From a checkpoint of a small transformer trained on Wikipedia.
Training: a variant of Muon for these matrices, 7300 steps.
Each number is 128 + 24 x the weight over its row's rms, rounded and kept within 0 to 255. Layers, rows and columns count from 0. Numbers have three digits each. The size before them is the row's rms in percent of the matrix's.

# layer 11 attention value, 64x64, rms 0.0832, rows 17-63, columns 0-63
086:152105166117143150092112119147158142122129180113100136110107100086131152114140143171100109120112119079125094168137125124165130157082131137139158130185133144126097128138111136172105132108129124
094:135124118121119142106197135115150168149158137129101114112130103118180142133102125155124113142128082100136145144144110153144154123142101161150156129153182129132078111116140133136100171111104089
089:140159091131150134155115145105135139104173165131110120099124133148103103078164141110110100113164141144134116119126132051163130122166165094138133113123138137151148133152107168150142117121100153
083:115120105145113177117116167117095125118149114137122118102145130098105136109155107123175165103114196104133145113113118181134136106110149099087134143139138165114150165120095121142134092142128093
092:155106165148094148080123122083116115094123131175100145135146144129130103087117172119131135152128080122098159112120110117130137149111102108142121123133126103095149142077134122151113066109115111
084:121123115144113098119071131124099102121123084157208144139112080096147133154095122104098109141135153130154117135112103113143129141110169111134119098105107129098102106133124131128143180107123145
087:114131131131096144126134152111095070127141137122152150110147154127106146099104141132070103134116149103105141131119093111148135144162151172112106134152118116078120105162163113118057137112131112
091:096143107118154143160096077156133137173129149117127112098139153146101138106116168108112091119108129129139088132139110179116130128138128103116169159106121171145094125104171163145145147132164129
093:073117146093134106146124187135139146162128116152173114105127116094127131133110124115091111160064133145130123113149099088138128134136141145093153144173093139163133103128127128112123094147108145
085:093137180153158138109128130145101131102167090154110120086137139089097121124132153118099139183085107105128116163112160149128133109151152155148115123114106070129107103117120105128121109128105111
084:140097100125179142115086125139116102136127127082111095141116152148129123104118170108123132132161125157121142109113140089089087137103105125120118136106125092142136088086113089156075106103141107
094:110068142131150126088064086149122118112095128124131111104118093116144134167093123094096127111135121080127153114169121118157121126121133116111119090144170119127141116161133123175142132141142155
088:159149089139119148120135145074143131162118113131146086112161145146101152096139130172100172141114143092120126182130127136138106130108164065148137110132132119129112127101129133141130162086106151
093:143133178102080159123135140098077095158132178116166132132102102116110133124158128145123107115151161114068132137131162104099106122147127126181155139127152140149114115124124123086142111135127143
099:148116178134131091156124161106088125157128105171120128115134117134057140120139130084133110106124156158103131086127166114125128134145124127100155093116136108125110137109111112085095146139167098
112:176102197133113102091149091076120131140166131133132128110143170166102091122145138116120144117124089121166156164145107108124133104105124107128130148122120087122144164116152126117140097138134111
104:124148158122161122144151109092125145072110109100106118078122132130156109104151122151111134176128141146085124106113109140147075159113127175144118072154131136159159105112133136133125127154104130
113:106116118115121119130114127053127115102111112128137139175128114090125110161122143137130131185133182076109164133124117084120130112105081112158131116117143145133120125154142158134167128093106126
116:118153136122177131126142149179149117144113097124130102115158139132160141114158129175176117099098142099156176103122136108113115145131114141103142136159114105126127139173110133094138099167082155
102:089141119094153126165104076148160131110096142132118153101152093163110114142143118094119086130102153131163119138156110090153145115117103120145151132117122121124148137151156112171078134085111141
109:120150149166090111144094116111145154145148154104156080163151121139124085114159104113137102168106145141120079127114096136119118111164118165132091136095138115101141139164104161152120130122116161
119:131158155098097126150178145129139104072103144161135109161159121121122129098139105139142175192151133174116125120110102137111170127135131131141152147091138151139139142151089099150143122137119122
115:145157160168108110124107127121118106132071138124114130100143149163112109183133130151126151091145170075119153148086123165136121134134090111120110127080124129118140114142116119161132181112118136
106:155154131155099178144099069113113090108124097108099112117123102119153133117114103142131100142128142119132144101153167107107158102120182123094155123135141109102166099138119084088131129121142119
105:124117131155152133162124106138106136121133144142118148125115166115078100170108096163111156152124121095112122091176097127143147081112164120089124120115152168178105165140140127118115103153140113
100:118145111091168157113087152152115155118120130118089070098150129100131101124137154115088121139166114128187119144161123131122145094141118126116126135161122096131105122131088098150183135119117116
106:151176135134117146100103130145115129156107104155140151125129141128156137141130106100112073107126147174099107145179099142114138132071115120150139158097152157145139135087117140118168137135080148
104:166126104121146098136127109157125102106114135127178132128160156082108091143106141133100146152154100144136140149154158131106127166143128164137081143095156154129125139165117139099108135079141083
111:114094116119140147126099090093152099112111160131129166109140081134102144124125186103126160086117106121067096092127131143103102130111140153089147114102134092132131138159120110118161138127137137
104:154126104161180160126143142112168124153099154143110122169107150148131175135140127087112083114116130086139129134120152092130097139145145154167139104114153121150152152127155091115154119136136084
113:154141134129155119121163128117118124128103147166116154100134107133163094177127152118148127145092180157129135141135117124174171148125157150118128149160121129114074144127149116089132114088162173
115:118159159158106148120119152125137089144109110148097124185121154144128106145092162143141151138123096146142092105165119067138148129167129159095107106142120102160134102111134149144123158124116166
105:108150093160165136110161123142111082130171137106145092123103118146104119141136134122175145127113119136136143154143107153149138174092129117100132158148165146158155116139113131187142075121109112
111:109132165141140138117103172125129084124126114116134164115134129161130168158153128085098109130183141148116072121146129116133134140163132112110101150136140082127149147144092090097127078131153121
119:121125127149169128149144134148154158140137118108126170175138107126171121136165148136150157134174137127173084134141095155110153151116156108111133112113109121092161089139179104116149164130142131
110:118076103134133118141085139151127103105109109098105133116152172150136176117122130153142148153105121144150111119121136145118109113116156143141091144150097169095096153079147111120153163077110113
109:122165100148128124151130161114090091089110089163117116109140127105140113112149120099169143126134122152130135137095130110138067096131173073158128109113148095102117151129137164120118142094104143
103:122110163136147115147138158137136148168150140121161122094132133156098108063091176139143127147166154123108135085115122107096148141145130100142178135111134126141128115121114093115131117088074129
104:126111155105116123131133108161106095113155129161114110137128121106121134112150166100184128114171168101119132129158111160124156105144086167132112093151126124149145168099128111121076179117125112
110:123102129117110089147137148104131146136112075132119137117082156098161122116105114121129106113119146076081112095142095140184124129163125151144146150151153092119138122146138100161152142123146081
109:169113123099106124154139126191126132111107118111106127132122143125100154117174158122105139110109149097120114095159105107154110129108100105097173111118123168144125091151126181122140142090170127
101:115146062111083130127154110116115155128133150151099146125106186162146157107109123156112179134162123120143112139143157143107148104110119157113132120137147129122135118179116147133135114099066116
110:102130165154108066133156135144105096113130136112153138158094082153113139165089131132094123159137142105144160113184115143144088114133157153158126122154130142108158115124115126122157158143101135
118:139101134118134136106132099155173125134134133126179142122127118151177104119182087129145149107175146137107151110135167121144116102128149135110114118149126151184106109119130150174180140104119108
106:106117129151073176103141101156087154132155097176113100136146146141115130150158135147079140145127154134155115097090128123094121153124151119125124147166150145121144167119159101131119138133167153
106:135117095134117154093154157128110121123149091076148106100160105163102167148113124105143119093128113129158123117112097095131153102125113147129134097086143138137086092164114076131133169141123143
112:110129150154117110047132153133142142125104141099105119141137106108122102098179109122132162095092135136120147128166149105105140131144110139123128088170163146105117133130121092091090121089118119
# layer 11 attention output (transposed), 64x64, rms 0.106, rows 17-63, columns 0-63
080:141176131141121152157182117126148134074155105145150091115110130117145100089123114124134127124144115149104167131135122162110141098123100083116112139097127148159178142093143152116130078125104111
069:116136092100100136097140150067083152098116129122075107145125141151122153103087106076129159105141095156145117161130143112134139120105142123124085143134110123142089126154119116093130111158116140
095:115108134085136130163118142145153116146115140131139124146118081106121158145096121102109170102130077136142100160158128117159093081152086143114188121115164131109119116142149109133135128137078133
105:104112101155093119143142117131101146092101055140097153118111152113151134124138115178149173134093140117119136136127116171110131141128159143109141120114148140153110151110123130166142154180149167
087:093101123178098140143097135130133108109127143076119111152108145086164161123100142152139127084099085122120141164117113160080116106102141100128115103124181103127128112129161116118101127122139121
092:140084123127181133132101124143160154142141107144154115169106106071150122150113101136106123112128134114138118139121111127125125146115150116112183162132112139068175113123128109111144190119121157
100:116114124076151139164098132120105133128100132120172134158155093133166121106124128153116128080092108151155113130096138136087130136132132113137049132108141107126157144078119109154117129109138149
098:168144149099139129121097129107127076148099101127068128110131128117120143139116161150117083131106153149133134082185089111143151136144107127150117138116095119137150114117072091121144153137107137
096:087081145134140110126110167140110166168155128098151142140125130130136118136127134168118144114140183134158154103155109070114107152186167146121162151101116151109114139123102137125134156116135134
080:081117131182161091116147159067096140137136156095141118116146127165106113137106133154126125133112105107137157087142097123111102128118123151158096115162111148090126105115117108139140076117144119
085:138174139115153106134080122135142072135083120108162133122166128120103148097140138166148117106131123134143121103121134098141114145149059132124110095132162130083115169130119131123152119086111154
087:166129122125154131123109112118164144102149144127111081107117116128131130133158112143139107083094117122134169097165118127124111159117129171101105113121167121119159164110164198152163133122156104
101:134182155126105136101128131115068162084128106109134157119133110110137129144100129112112120109125100136155111108117157133102124101095123065108175131142136097117086127118111099157119101159161141
080:130130129127097130162134179175116128144136116141098135130070149113105145143142158139136129159113159144106126135079126157129100112139089099113113151169090111121132150067115155156160138145141138
082:097128147121111130127142130150099136176125111099120132112144130160080113150139159120107161127143132105103119140130098140096098120154119132111094170106090145117154131141100142064118156104113192
108:102113082133140154110108111133138130088079132104122144137080117122121178143115118108098166130130132124071076114110114143128103111135139160158101095136084136126117125156103117123092121095126155
122:137127113166106114091150111111103106147164122151155130186173092142125120142112103127133119127126081172136123116112102147137175095146128162151122167139146160117098149161123111132088156119141114
111:127132111120143136116120165143163147122141099126132116111181157127126139110160121120083115158120096151099113121084159186109118150085138143132084136145122159107108115107143121155107137141110192
111:119133117118113085161160114131092146114123100146112164128104150132116121124088132082111140170159110120103098148177126087153106173125133156123137129134138146152143112090145109151130172127182116
114:146122113118156118119116159097100110154105106165144118132147124147131114102113124159086117108145097117130155087134147127077118078151111138085129105095087162132144109150139129146150066107155135
102:111119153132154113112150159148169107107149117144119138085095148115137173142075127133114134136153152110113144122112097069107115089108098102116109137125148137149109087110171113130144162112121085
112:129104138163113118144062122115102122182135161080114162109107152141111126189095136166132112123118149133108129126118121126125162116101130148139147123163124141137131142145160177152102106100154149
113:140107150124119138121081143107102112115129111119159149135118131117079120057128138163166119108126166185072095139166117122118137110118141135142125126115131138120113078118089139119134165136130104
112:144102144140179101158123092142143117133122127116150135147108135153160145125125105145113105133102144147105094124127134141157099165113084045129139125122115122156127169144171075128112122154128147
107:097100143156121102121122112116138160133151165083131142143183095119149146118150106153122125149110200117118125150132092110113094108127111168144130138094102102170122099143135155139132112121157161
108:142132109115138166142144175133107145090152097145142142135156129153144126140141107145084167090150129133133135128153153070185150122120119109179139125145118113112125115148099166157138108132089158
112:167138095120105121104127112138140131144121124137096127087118093146141143140156117114160115141150109154069164172158110151093116113091105080138134148143124137128096124138095135180115103164156141
117:164142141132154139143129144090101140116114147115090145162116131114108148096095139096127152118120096101100180127117129127133105124115125125137064121167128096109089159113166087172117103108140112
114:143124148156153099113177093133088140116114106124089112114144129120130129113116155161133116155120131123137138116127139123098129084143117151184110124137152177100116173074103165117144081133103144
105:111123133119121110133138122134114129067142131069160120130160115146141079123092129118090150126124094119139088134095112158114111107087088134092113132132147135135111145147088142158084102119141086
110:148148138136149143098091129115151146124122141156111122124126126126141142127066134126128168092151118129161145159116170129129094134137125140141085142154111152115183103166116132117151136203161152
118:116109128161119111162080105148154128114156135136095128130135070140144119114131150138086141066098148136085129131120152149112139108135151087155111147129140144155117140095126097099139116109169087
113:175118133143128147120101123162146117115122116133094103086164114116139111126075121107150097143133140097095114092149091101139144146109127145136167125086154120064122143130179107105116135128155120
114:106129153143139138158102122117115189113101133125085114103132102125108134132103111146119081120161086141106116162093140095082148146099119142134106137132063090152119118123128105120138137148091145
115:168131132142081120101126107114118111110126155137130132101125124092099136110099105119162152146112136091087186111115191121102128138135122142125128122093156151168121161146114120162084148123094143
104:073112103113131158121106102163101078121123162097104122105138159162162135129089104152150109126129117145152144120097155091110136142104094136162098096121125142110133096118119109133144180125154147
103:129121174109093149103135127154158169174126140098158149112102134157149163131091170129087135142131108113161084112168151131156146103116126116133154142103117154161098116164105116141158129136133133
116:160153162121087135104140157145132120146129161108136105136155136094167088142107126175150104074099119114121110119150082119118107146151149113114103130143084164130149111103117113123075120123115151
110:125115106124125123113130123137125124129131135083156141130106124154149157166093136100151149136106121094082151188094128134152158115157132126104105114139109110123102091120121160132177131184077100
116:150103116058097136110129125118130146095093110137107160121154125176111133146110171140113104113138145128176125128141125135112096128155103186163132109129136106130145122104167121177131129153115095
115:116141148103136135149171103131104103149155123146142096112127131155090125179132132098112135124107135132083098136136144112110098074113099137148150153117146107108192154116096100128095154090136133
105:132147112099143153107121157127126102126115149105123128135110068149143080103190147135153123137130137085133105167092158122100125128131143159144134106139137145129119174160186138136122132145134082
104:141120139130140168109130130137101174146131124153115137162140165097136093153136117150115144150116100153107131138130142108125034138140152128118134120046145128138087134136130134129140124136121092
118:124100111169096097108166193158135158112097137128104127105101126126122131102127130168158148141079112149122160147097123124163141082126149143121132135130159113118161167126152085128140144127107108
117:149084119121139162167109151131123154157138101120116184128128132132167111168117132078154078121072166154139133077141112123105120107165118127128098117116089122138148144123118127114122122147115146
107:157135091096129109148167149152100128120101164171154175148099137082138137150151122104120156097131163126122099098135148090090123118110129114156152143117159125107143080123163137102114151136138117
104:160147122143143165134112106107143141135124116161133160122097122137153139144100148163120091119110102083108120127088166168140144124126139144123118175095120073153134080087131139138106094146161144
# layer 11 attention query, 64x64, rms 0.082, rows 32-63, columns 0-63
112:080133123141082161080107137131076131162162123132173089146114099120118125155123114168139131112105123124176148118157120110139136093152115152090129142168104120119120143126108117156137112154143162
102:183144105145121150166101111141155120106070118124128145155112168104132164110142125138116107128143105105109118123097170119088143158122117118120128149144142127192142159161101138102106124151131088
103:137136102178128110147131146115142135125101140126114132119107156156139124094108139120141132108086185087149131091099108094139108136164113122114140146096154142121151112181157127171120130100115070
104:113123115122129135156109136146112074132113146104109160128173174140147145129065208139119118119152129123126134105177109152120108164141119132154134164148126126116125136122136109103163165108143129
114:119171132161179098143184105092107139093141141130109099099135125099122111137107103143147145122131145086123170132134174160099160132107140154116142143108130121114115129176126134134126098151078133
109:106147133125150110182103116168137103105114145120132157097118116145140185132174124160166142121096151135091106113094130153123095124123130164124104143108094141152119112132126151121148125159111189
101:050083134137145119134147135129171136100131156148163138159161104097135105148150146119115141123108126096114135120130138121110104112160181111108120110128127113159131176171165126105114149116156113
119:108143083131130142155151162130133163169159132121126151138075123133149129124083094138143130167120091149138091098147155110142100167100175123121146149134121134144122102148171143100132095140104147
106:161134138133146088118139092139115100148091111134140154104116128157116122124178106128110102124122137139120104162186090111115101087118192176149127102120134145146125116141125129079155111130113102
115:115150111127168145147125110147168122106098192139148129137078148100150117141144158109140122120154109087114134128142098136129115133153092121103132118107140092152162168181113151130140124141123074
105:143079146086110111107164149133134146086140137163156135120098113109169115129094095074127120109119138121094150155121138118116147156145105149153141183106140131138107142140099100131172139105154112
119:131136122155123088119160130118169130166152149118134156136110128136085140152137111067154149101084137126130107132143113120168136129094114097089170119082139123100133135095155131172117145090129142
111:117128152090152098123104174092171140107121157086106138137136152177105141132105117128086105085136138134117148146119098124176124119115101093122146140105126146143103092135103175107133136153111152
110:170107159116121136121106119124156082111123137066128168148159115115151113186144142154154128126098134138134132140185142111161143131131136126097114161096111124091128119183144127118137111111156109
120:142145122141110122145102130159084159150140131128127136136119129133150118129107124124145115122150161093156159158134081195111108105149116100174118149105089116101101112116189143093146150103142144
106:085179100152121127114135123135113132133089165150121145133070104100156148126125154139144164095144095119135143176145098142137111125110109136116118097144186108129139133101134134152157150158085141
103:109135094150154134119091156149120136140074079108129145125177107102130089166139124125102162113112125117142123114125134097117133116148096138109117142113150153133068060139126110124150115133139161
105:077140164126118133142153151138103107123123160135154175119164122156090111144133177133132172140173125127147141138123116140127115192152132097138115161108146115123131134152144108154128128101137189
103:114169142145113145152098090175093111130153134107169151077111096103163144131108115147140116159120095095124133115163081115112136107150133102109083134115111138166126123129111100155134163118130112
110:066117119091130119137152139121169148098155112147103097158135119098131125126128151139153130109070135148101106141121162143090162132111118116151114086142120124122135122104193138122106114160167111
116:148110127126118103122134134107132145144146142140082165104131111134168126113135133130131121115112084148156141168096107163160104104115115110114091128108135094143108165117110183184136085166164134
110:083133110105124113129104154123137125178160124140104136146110128154101127099176126093142097146176163087148127127103097142084144144163102115173133120121110146113118125134149141104097154116085131
105:129151111162078140126109124112142138122085137111138161144092120147137139141171110144119074139067126118146157142108142134068158163130147075108121135117098126127136122134116137139094096142115155
117:113144117147163142106133091095124115103121110086099116133163121136170169079136120091133137127124064156179145120102092120101157150124136151120111117124092099111111145144149163110127113113132124
113:124117106089136109176116128149131154125100151144120158112161122093138104122107141154157109179145117157119150142112124100153125099172149128150154131134131132057124122097133097134071118155150123
111:092114114145115179139094136138141091153160111117089113134124118092151129119102162102165102151160131116115115120076160163136135131145097091107113167129121094112109160122090138145107153117147146
102:091110124132133126146130086139167103159139114137101155156146111135116102118148097123117124130093174089114168132113115086106135099153180119118162109073172101128117146162125140113134145098131141
115:174112145098137180151150099150120155113132112121127104128105132104134130119116127166133200117131121113126142086067127138119119139121123073111178111107106128154146094131138114125145123158154139
107:127115120129160116145153144146137131126145100123186091094135121158136135111160078102137088129119143137145120100092154132167113113185131102121112145110091115128122131193129142141106090112153110
108:116115114151148105113125166121114140122145136115079140116097129143122135121127108149141161123114143138157086117103101127115152184155120153126108124137189140081149076168117115130084114111104089
120:101145114085110142124112106103120135103105110156080136083146099104130138112147121088102117140107151127121075116141112145146103136109117108103202164140159123112134131145124123138158075106120121
107:130143126146084151113094128128102157112062130145111097107139118151111118123101117149124123146093140140151119141118148109118098142096151114086071173152127136089104163102144149091154151119144129
# layer 11 attention key, 64x64, rms 0.0826, rows 32-63, columns 0-63
108:179132129102165107184153122137175124103099124120083180109141139133138134109130156089113110137158138126082104136104133147117116140112132096175107111086148133140136114116146130099116137093121106
099:176149102132124151156099112137151119107062120132125132158105159099130156116143126137116102134146099109113119123098176118086152166121125117117132145130138121196133150168101129102106111150125097
102:138136100173126107144136142109143131131101138126105132121120161158127117098119139116133138120085196100145131100102103087140109136175118122128141135099150140114150109182148128169118122103127061
104:133145132129130123096151121107142184132147116156154104133090085116118116140190043121132142138110123137124115145082144105127144093131134124109132082110126127136120118133111148154091093155118123
111:113159129156172108140192105087098145108128148131108084109134122096103110154106110132140146134120147093129163134139173164110170130106147154118138135122121120115118122168113137136117087154085146
109:116119127135138123178113131156140105090114154132120151099121126152138187133178130143171150120093154138096111123092143160128099125118125185121105149118088145138122127129127149125151114150117192
099:047099133135144115137149132133172133098136157153161129154153101108128097144155144119119138122112123102123137123129145112109112120155183105109115110127139106160123175174165132100118151122163109
117:116149079129137147159158167127139164164157130126126156137074134132137129120081094146133133163128094156131096105148158110143094168104162129125140143145126133136124101150167148097136092143099146
104:160149143137146087130131097142127095140090115129138146100114141165119128116170117127104112116113134138119112156183090120124098093122198179158121113121143144144130115141125129079158115121104101
100:143113148135101112109128145115099139133166047106110144116171099154122151131102089154123127139098147159130118115115149122128162127109161129149132135147108160115082085086135099141125125114129172
106:121175107172148147142098112120122118172122137097112115134158142139115136125152175182117158143136110129148113089130113143132105081089149090102120076134132133119155116119140161117078117129114124
111:123114134099136155129081127137101124095111100138128100119134127124167114099118151180092103144160119130125140132121152132091128130162136163165088138157137113169116127182089121082136104161125104
110:104124158081147106105104168085154138113114165090109142138122148168108134135099101143089096104142141121124146140133093116177130128134097074127136136109112151145112092128091161121134140160118144
106:078154102128149116130157138129100178145129117184121089112096138135106149074113110102100120135152131111117124116076115146091112128132127131153149089158140140157132132074119129144115149146105145
116:145124115150119122146101129158100147142153140129118123136104145127144112124113120107130115107146163089158155151134093212128109100152104099182142148095096144101132109119183150100136128104134140
104:080186107133127130115124122134111135150078159146108134138067109102139143140130142121148162094145085122127156166141093158123111128108110137114116098154167103129141142103129134143149135154084158
100:107149102159147126123065159161131141135077061092131131129164106098125103164123118127119156110117118120143130118122132116131150118153104140104121137133147162138068070143136106129143122127126149
106:177114099139128136113098099128153133131133110123101079138094127101171153121133074127118089133084133131096113124136142142143150074106136161128154098135100149143128116103113155112142141157114077
111:159112111137118119118129140112170150132117132147124095162106154154113115148153166105143151144149161157137148143080156139115082159123132180150178134158111121088112168161146155101122109131126136
101:192126139172118130116102114139099110155092142104139157091118137156130126136137101114106144164178119105144146126133103115159086135141145146105146170120128124131117135153063123127143141099088147
111:159127140124112087118132138130141150144142122137102160118129082141175124113121130139140119117111089142143145158101113169162111091118133129117084123106136089158094163124127174176142078155157124
107:090122102102120121131097155116139127174163130140107124146107134148106142088177119097145109140173162095153126127101104148094149139155098115184131122122118151109127136131144143114085146107081146
105:127158106161074121130094120103147143126093130118142150146095115151134130147158106139109079135067133116136152149105142132065157176130139084112144132121096128128119112136123125143089104153114141
116:101104127130160149118124091106125119095112119103102110136155133118150167078117101088145139125131062159181146122104096118137161159132129165117137125139076106085125137140156145132129118143135123
114:138137148160109159082138129109123101136157105119147110143081138161118146144156134108096151077114137099145107124151138157118129135090106137120091125120133140195140134145113161114187118096121148
110:153150154118128088120148125130114159091089133148171141118135141164092117138149093156075155102098121136141149134181097097131126116113158170136149086132135157147144107134153121126150102138106104
098:169142129141117120119131173123099153107133140121162101093115133130139148131110157125147144147155090161131085138146142163145102166107060122122096148176075137126132114102140112146116136163124108
111:166109147094132180150148091153114138124122124122118101122106133096116125130118111185129186122128114129136139092077122145119121145132128073107185097105108130144149099117134120134143125160162137
104:125141138128097141101096113115128110136105146134073149156128119090124137141103162160145161126129117127108136156170103118092159143073134166113126113147171137139131134066130110112155164147093137
104:149151141108119145149131089142156117120108127145163118138156130104120120145127136107109095131137105110090163145149161127156102083094142110134177129113076121163113177090137147132178146142146155
113:155107142172142113125143155152140128142141147099168113175110148162121116143105147162153134114149107132146175142112157104110145123146136155149045094128101137138113133109133132117113177153129138
112:142131138137106143106140130109121159111065148142124085122145121152098114133107148144118140142095140128143117135109156101110101140095160123082058166154123134102111157104138162085157148115140143
# layer 11 MLP up, 256x64, rms 0.118, rows 0-27, columns 0-63
080:126129141095139173142118137170110142122133088161097148134171112123081105135103150110154120135105136125127115100157130090118098170096111153098107116108114097167117133094180174128144124125118130
106:113138126116157144166123120159121119089137129179121116172129143170119119134200113109137133145117143167138158121161170164133151106139149081143117128103133183133136129105112123124100132120158106
099:157131116109098088077130129119095097130135125164172098145126117158104093136123097098098119117167161159111135133124099125101157135152140135148122119145094085085117144159151137146171130127110105
086:150118132108158130111135166109133189120143130103118112101093135100149146080116121128123118149100157153094109117127103137159160127191160118112158116153129107110096131140113122155125185143106107
102:141125149124108093136127143116151142099064123123141154121108185176120144122131141132064161115153117120147115136124140157132158115107094111156097169163119169144135108135111106157126127097103121
098:109115103108153109130121085146118156134112122124095149114116100102115170129129084172132069155108195086116170110141130146115144104124138131137149136099157170114134106110153106128124125118109115
102:108140185135129102165145124143102123087169167147144113116124113129105154182148153111089124139105138159152102110127099140106134135166163111157100112111121097118142125132139117174151140107100161
112:129147126129175144154123115094130148146133157125117159167106108168123131152139122123134170105124099132111133084144143154137137110134125100088125050158117157166117152142142141126108141172090148
100:094101170118106129151140162146106114118113113147159097153122150138095129158121136127166141134143113121114145207117136111159137147114136113160107097136112155115084192138155128157137147150138136
109:091132165112154119113111151097155139143103115131096144138144132165096117172118154159135090138137166139118158091128114121153147146112157096173124162096113095118177137134149099149156111139102143
086:103127138093103111114123115167114139105098143160129133139115147110133186138096072121157094102142148117105159098148150133121141127097150107098190148161127132121111166120142123116151119164126094
101:100140116117129081122145111126129162132107155110088103147090139092173141119067098124096148167112101088171112148118145127111125101120126100141154090118103101107155125154123132126126131102115160
105:104124160137171143129130091125141094128125138167151122122118120058168125141103138104112119099153140164112110156087167111090108141090114167135164135170095137124111152105131119115127111141116140
101:170071121113153150135115170136150122121092124117156080126082165123137118111118136166134112097065130128094148150098124135107153125145149147134121151125107081134099121133121142101093139157135127
116:176139140143128120126151135130095116120088091132119118198099124138121121168110098122116117132128159119157144142165135162137146113114124118157159109176087154115138090095146145131133139075156113
097:088156139099075130134115104072136108132105113159094099083155163135118122114117101153127132182097140143124105128116127130076122138142151109140167137143138150126130141127122086125151106114172147
085:155090148117122139150164123132103162126145116124103130107122139153103119144107097127121177129112139156158118147150122134117170125120078085137133131068134160105132092111129089163169141118168106
090:111156137108128134165135105139118142123166075142104034145111115122145141125108122081097159153130135134144123141157116142113128169174110141138105137160104138126126117134129118143080130107120100
095:110125119070111135139149129118168127166134108136111125114098138115134103111133078076141144108112130157074145144097151118103135144081139098116130129112083120101165093116101148117149100100126115
104:107131110097122144159083119139104161143105111127136109155136181165108118099167095129146148123126093163120187168153159166177135143105107118130122122147118116127154095137135097128123145111142138
100:111126135130092066121075145120125124120091088111116106124105129119076128117131107135131143119142121153152131075151186138133097098102135107101130122106111131150126191115083122115128134121131127
092:143119148119151116106135127173118147116126136117184089126070141125153118156114076103117092138135115132127115118069122090148151102111079157164100136127115124147108132107094117125145114093121125
096:132133090134116130127119107107110114166138161149087156137135144172144127135142112141143136087103119146133136195119131155127111118123131100119148133195172119086171142134111127132113111187136115
103:158109105126138156129137131158094104115126123151131098136162115140122119187113157086111140106115122123107122109114148137089117173142181104107158141109140128162155112122108142170150126115099190
107:124104122102151147193141074111171157115104122145133111103127112099070141146159153144134128143141143120122134136130123091145151115155080139160141111095147140165144127128140127125129105170152165
096:136095118119084169113086128131153093130103170096150108139117133133154143105140128126104169139141125113087145170131114090168146155126106132154129095130091129105088143115157131144092092093129126
093:082116181105146138126084128137135158117118113040152087155096167106150128142110115113104130159157159117149117163130135103124158140103131126108139122119123126145112099148159111140117133150123121
092:120124139079140168142108095087137121144167105122120148148084078090144100121129166101114132110144137106148135141137132109187129118138119092151102146141117109128118100138187124109136108129088124
# layer 11 MLP down (transposed), 256x64, rms 0.118, rows 0-27, columns 0-63
095:104090144181108134121119118109086130142173112157179096151095100132130103117129085118136116158150139154152142109118148154157129103122155114161111101156102109115130127138079145133138095130131169
101:129077128137121143093134150111144132108120135148134144123131133113134135109130124115073187129180142076152113129073126137110157142134129105153137144090109115069120144127166102144143152107107101
090:116122094113098128152142090131112144125153155146106163118076114093122144117124134097102087157159138127073149109095173130099143138126126085139105168129112133140173139131147121163137147137099152
084:151167116136140108159125171133106172114121186135125138169161094126097133105138153114104153123121140139149142138167176171134114125153116068147098125139131129132123151144172111114101126150136140
101:124118095107075114139156129165127158168149141113143102153081072111140167120133138082174103113121113141112138110139103137140096126143137137149145076097133097135111138143136134136130108100093146
093:106116148138121138080154118112115076087124164098136133160126138125153122144101148129175161107118085132149154142142117136134108138126094110101098140160087095108197138114122126145099139133116109
096:139094120109110128099151138105137103151132150151129114149105143144090128120121100120147129130118109174188101134136119138127137155085123111140120137133137082119108119133088107221152114129165117
106:134110143117136133130109074201144131146128145137096134139102173159129104133099090181123128111145170096142148104129135121123121096137140153105115128149090132136096087110097141139123164107122152
095:176124098145130166133113087132088100138141107100098120103127119125135150128108122129096100163132121149126083138160164134143125125112159129109117109176152133118122063171160118096153112133126095
099:129120170162139125125126112110096077082153121166101124116132094117182142183154158116125135144112164122144133146110135112144136126135085139137119145156145136147188106098175140131127146126121128
097:178117095114134155115102113085098099160168122116140146134156157120133127157132181129136176159131082112145124119101127091144118106126096157168087105099153114131129118138124126127100120093119126
101:162150130142132129138120173162122111138108145155146160105129112153122117141135132166126144107134153155075106135131096116148157146114125112111090147182120143159104092081110107170115171131152162
103:155103129155122163097153114150119129110106133149134156106122140167189131141136140118124162125090142113190129131088122118098097103109132166130121138144146167102132119169153148151131176096135111
101:055170172126114112131121146130113119118137126134162140124133109153080144168120135127105133126172180108112096113188128159142110133116098133098131150135122131128136088113148130171139112114125108
116:131132138142073128109128104133084098110127094152161118134133109139139131131092138095142111102078100138158164132155142085150160153130140129090171146186096138132127126109131153118126143161136155
096:100125145124143102114079130118121140117151109115112083127111106101111122130096092175149135123127070105109119122110140093131088106141125096159120139130079158115098063134122146132134108138169124
093:187108089145137145111125085108122133108071127183144103131141112094123122146156125123124132139128126101142128112111143120099069111102135181098132112181111118123100157136132120135110103110139134
096:114095139102165144106098108151164139113077138147106151102127150154134132175125097144063133128119141119159136141099151097119107130138152141135172130107104100114107166108104127140135185123126128
094:113092126175141108145168088183115091126117145118114141121135115151116141161126163146130131122147154110140131128167086098124115113173152144118094138154117132080149149142148084169142154119135111
105:153140131124165107136138144118100149144139137160161100137123139162127132115155150097130101145180108160100110136111095129143109127124102185152183096105112104128172135125093101142116178148137137
097:084116143077123117155098139141117163133151119103139094107125103122117160077153124160114144168133136139134141129143088158120101158104109153168154161153119112131140122085137134108155125138093081
095:104131134118126116173101082149120103114158150145069152124136143149125158152127108148150186145169139115127127115169141137123124100132123141160087118127133135112147121100186092106133161107145152
098:154134170115161134111083150164115109147134114117134102175157123149099150150139089129121102129129117159098169150147139095171124146177129144119165144127121123108130139102105092103137131139183116
101:144127150136100118163122095115133098098169174121130132119145169144122133134132109148157140142135106122146131134114132126180170122124170180121154122131180119187150138104123124133143104096094163
106:115111143111110149119144129090137119109179103088118154125139138203088111127139120098093156143130112116162158149085106129133107141140114119127189136119122135110112144146093114177111115119123110
100:127136093162156127127156177130103127132129141099151119095148099119133150141126114161118134115183132085092135103125114107160125141148167109166177130127100124161102120146111091146179108145105124
096:150157155091111106156103116165101121162127153116108133110120120129127150062155175093131111122141165133139142136105095158137071132121132167117143146120148108113129138130145186150139104142118106
091:128110165175153099124128103190130095155188073125113116130119152117113104138149147157130110150130141154170141125129129099147131128145149144104085126170113130127129130102100165142112147149151139